From a checkpoint of a small transformer trained on Wikipedia.
Size: 16 layers, 6 heads of 32 (1 for keys and values).
Training: a variant of Muon for these matrices, 6305 steps.
Each number is 128 + 32 x the weight over its row's rms, rounded and kept within 0 to 255. Layers, rows and columns count from 0. Numbers have three digits each. The size before them is the row's rms in percent of the matrix's.

# layer 7 MLP gate, 384x192, rms 0.234, rows 368-382, columns 128-191
111:106092123132162154127182118145068147136143134194203173105071142142135145090083187111156106163119162113162134146104118146197143080138083160171153062113114188121144102140155139107158087121117115
106:164172035162084107164136134183144135087112152184107132130111093147118114120146163110078112115135166106104178074139115175160133104081093087079207123122101072155148094116100133156113145104129171
091:113123137194146106111157118178184110169207127150110145132160122148111147116151142183182116083096132079098142113162166131077161098105094120138155106175099110143165158125091060166122146099152067
097:112142103157151152135135136099152116166169099135163127158141150093150210093154104072142153157119118162160065150130037125092138144112119095106158162144129123209197149067126080099136095131125142
106:115109104114138134131113180118176150149155141150101104144142178075150119196141119090048105106146149169136117111060132177153106142131150136130094103094169181118149152153084096164129091202107128
092:082142139155126121199169116147118139144142124174191133146140184200117167155136113123171071106087094072095136110085159161154152175127140108113153127123134098133102152144185113152129065090119153
093:087107168094081170099123130127119170111089063132120177100107108107130067136138180129165117162136148122113117191114117101185108144144163147112134110129122106129150170111042043136099075141199126
101:086098151117165145132146114180102143138139173080174120127134165190138182096144075183071055144180155143117137127086114138153109144142084118171135143115119150135073152124147154127133080171163101
092:140092124126136096112077127169082112139122076166158076119072226162186106122078175115116126133139122125185111112181135122131106119091110092174106165082135118188149143134097155118117174059191186
116:142158195123150072201151132142117124161088105106103079117111107122051076142123098129131085097134175149122183163186161160158148117148101120096126187156115014102201108126134152172143117056052122
106:160126112118140186134115121086135056166111112095151152106121105128109138206134092142105146151168186167129131184144079112159133175132159149124112108192151094183189142138120131166176114091103115
099:098169139099120153167127122150133113157131172135087085148088079170129167123026095094139109147142159097115124133108141128176133119112191140107125117069164097087081137070137155116145094092070088
093:156109140183151114118161133156192150096132089093144129219172096138089133139128143078102133136113126145124148091193182131179131107173101102096127175118087137136152140149116159144103104115104132
103:151161131136090048075133117182061095162112091090110146162086149162133170165128171111051091194118170091150171107135137095063126144113159108105120102136125137162040133082121119101177104130140125
096:128133092133107192104177150151113164105136155112126144134112128135102058166143154107118082150115145076255100129171135136148112142130163108143144159182108129174128154083088091100114129160171111
# layer 7 MLP up, 384x192, rms 0.246, rows 368-381, columns 128-191
111:104112155180134184138207115131082195149099164138147136118092141101097170102166172148104157164090113101156179166151106101109187163135145147115117112117117145096148121095149157115121130101138135
105:138151136202135104149132136165162110071151087093115080116091144128106118121123097091164119130183139135144103180068082117164187125120105166128096173143090058107062131158126146123158168132152202
094:130104082079178121110148123162197141108145163130078163127080100177113125038137106139127151136124180117116119151119141095113140106132156111096105077135119126175137126112089064149127088151158140
096:156111147064159139148167179079151094155098121126129102068082103155126053107071090163150144143102148088122119141146120075124165135171155170159119094144130191105150084122153186099113133087100147
104:117157146144119087058144124118089095106109148095136142112163137085105110147192169122162131215125121183150152153118175097090079156164166160125131117081113117120144116140137125119127072120197181
095:124118067115070115149190121136104163157122100153183148140154144179106181143121128136168068111096093113091150127104117114113200194155200168121184099164105143154069120129154049167148135096137151
091:126132108122144114107114097140150117135151074185078161140117077191169106131101069115104084161151119135184083223118096130157085141156138198124102090154026167086089137157110149159148114117133158
087:069129110089128147140198102196110086099104112132148143109131160178131154093136100150109095138211115132081138144122116123142135164171092136199116158072102148137072132102090152154097088148156091
083:075105097124136118121118108120113155102115103124079115094103152094074117141092123138190094141125132203091172105104144187137133109080070147136136147188130090102213124106166152131185120149100159
105:102134118132123088112114135172118143165116095108127088099144152166115177150158167144147074096172100134076139148130122111081166139185135119147205155122131051081175128097132149162124164056107132
109:164133132162131142152153099114123109083107141132140116139095093119086123119193098090143148193114089184162093199155147111148142125100123106106090155126107083214118128139150187112119141124099103
098:161122128106083127083163137063104107158091136131118125102108109050128153125174122138073122089125162135138091158135132069126095131111135074114143078148089127150114198148098130114090118168093124
090:097081106117088115055106118092140131171159161114139119045101148083144137147135182164161090089106085143127114150044078150109155151174092123179107154136134121115119099067152092091096160123170087
103:145104105134132061188110141035096120148104136121144064130114163164120131136134139133062086105100145133147178166120152127088103076113105117052126134154082140166079172112093067137178124187134122
# layer 7 MLP down (transposed), 384x192, rms 0.163, rows 368-381, columns 128-191
108:087095083180200113201103160127180158101146114143126115102061145123114086091168135124119111137129115162136107130128114114131144217106109140163134084087107126136144162145146156124137150137166168
104:153126139087150159111105177154066119170169073070196126093126114184114146137136111134118114098137185125195108188105152110084191134125103136167061128157187176137157129125247092167102138127147149
092:126125137117107130128090134108094109193134162091083117132126090171119131100163093167170080118130123125203116138142099158114088104105135103119128063077141095151130137113158103156131112142108136
105:148143083104114148161119074166114103138106142152146165097130163141143121133152093115074170139138101053145143078079141123114142125121082134170128112153108154049120151158138201154124138108125150
103:130120148136077119095121148136069088145178117119187166087086007192118123106084161137137170083155077102096158105137146109058115137088163162078152165166125096124139144141179127115087142104118119
104:033165140233221131226119110111180132106087150155188094176128134164119168133116080152119095150103143095114133140139121122115095155183146135104136112129138115099101129147122156153128118118099139
087:136100116107123159132126113117148146141108178130125101126199111146135150140158080156093122151121095117138096183082171133130117175151103106091155124105121164153111106149064151109085122143096100
096:139134137191163141138135128162150119117086105105135177139131125127101089131147153095097083149108094091075051132123055141164122147142183117133096104077182096177089154168152156107110074096125107
090:096156139097119126160156188171173143119122100126146137086118113080154125179110162132129203122088117214068145136081146117156158144118123139080145096130092094143170091076123118154125117128132174
108:157117146112099117092126133091128113190140110137149112122120103150109115131079118089206152126110145135104142100075089151131173119122084136134153149139083173137127151117104120086164174175123083
104:122184118109148118170130089168115141139094126072127090085205139163122107159148109078139089135134187108090104121159100122107164170115096108174127176077123110173179135117099105166144119136066141
101:102090162146134139067166108027138120093063129100093152101136136163143133134117181121107170133138138180087085133108191114149121157146081164109159131118164173130140102131098186139099170126149121
087:158116089148152149073180130109099096128111129146081076096091083071169188171110101134111153102144162102190172081046161144124102103097160128099127120195102099125136126101123093139137147161112072
102:160166136194123134122130129150116137104115038087163096130148145142143120132081185152132094106124195136155120185090143096061124111079118103136117119122096110161114126069109137149109057118163093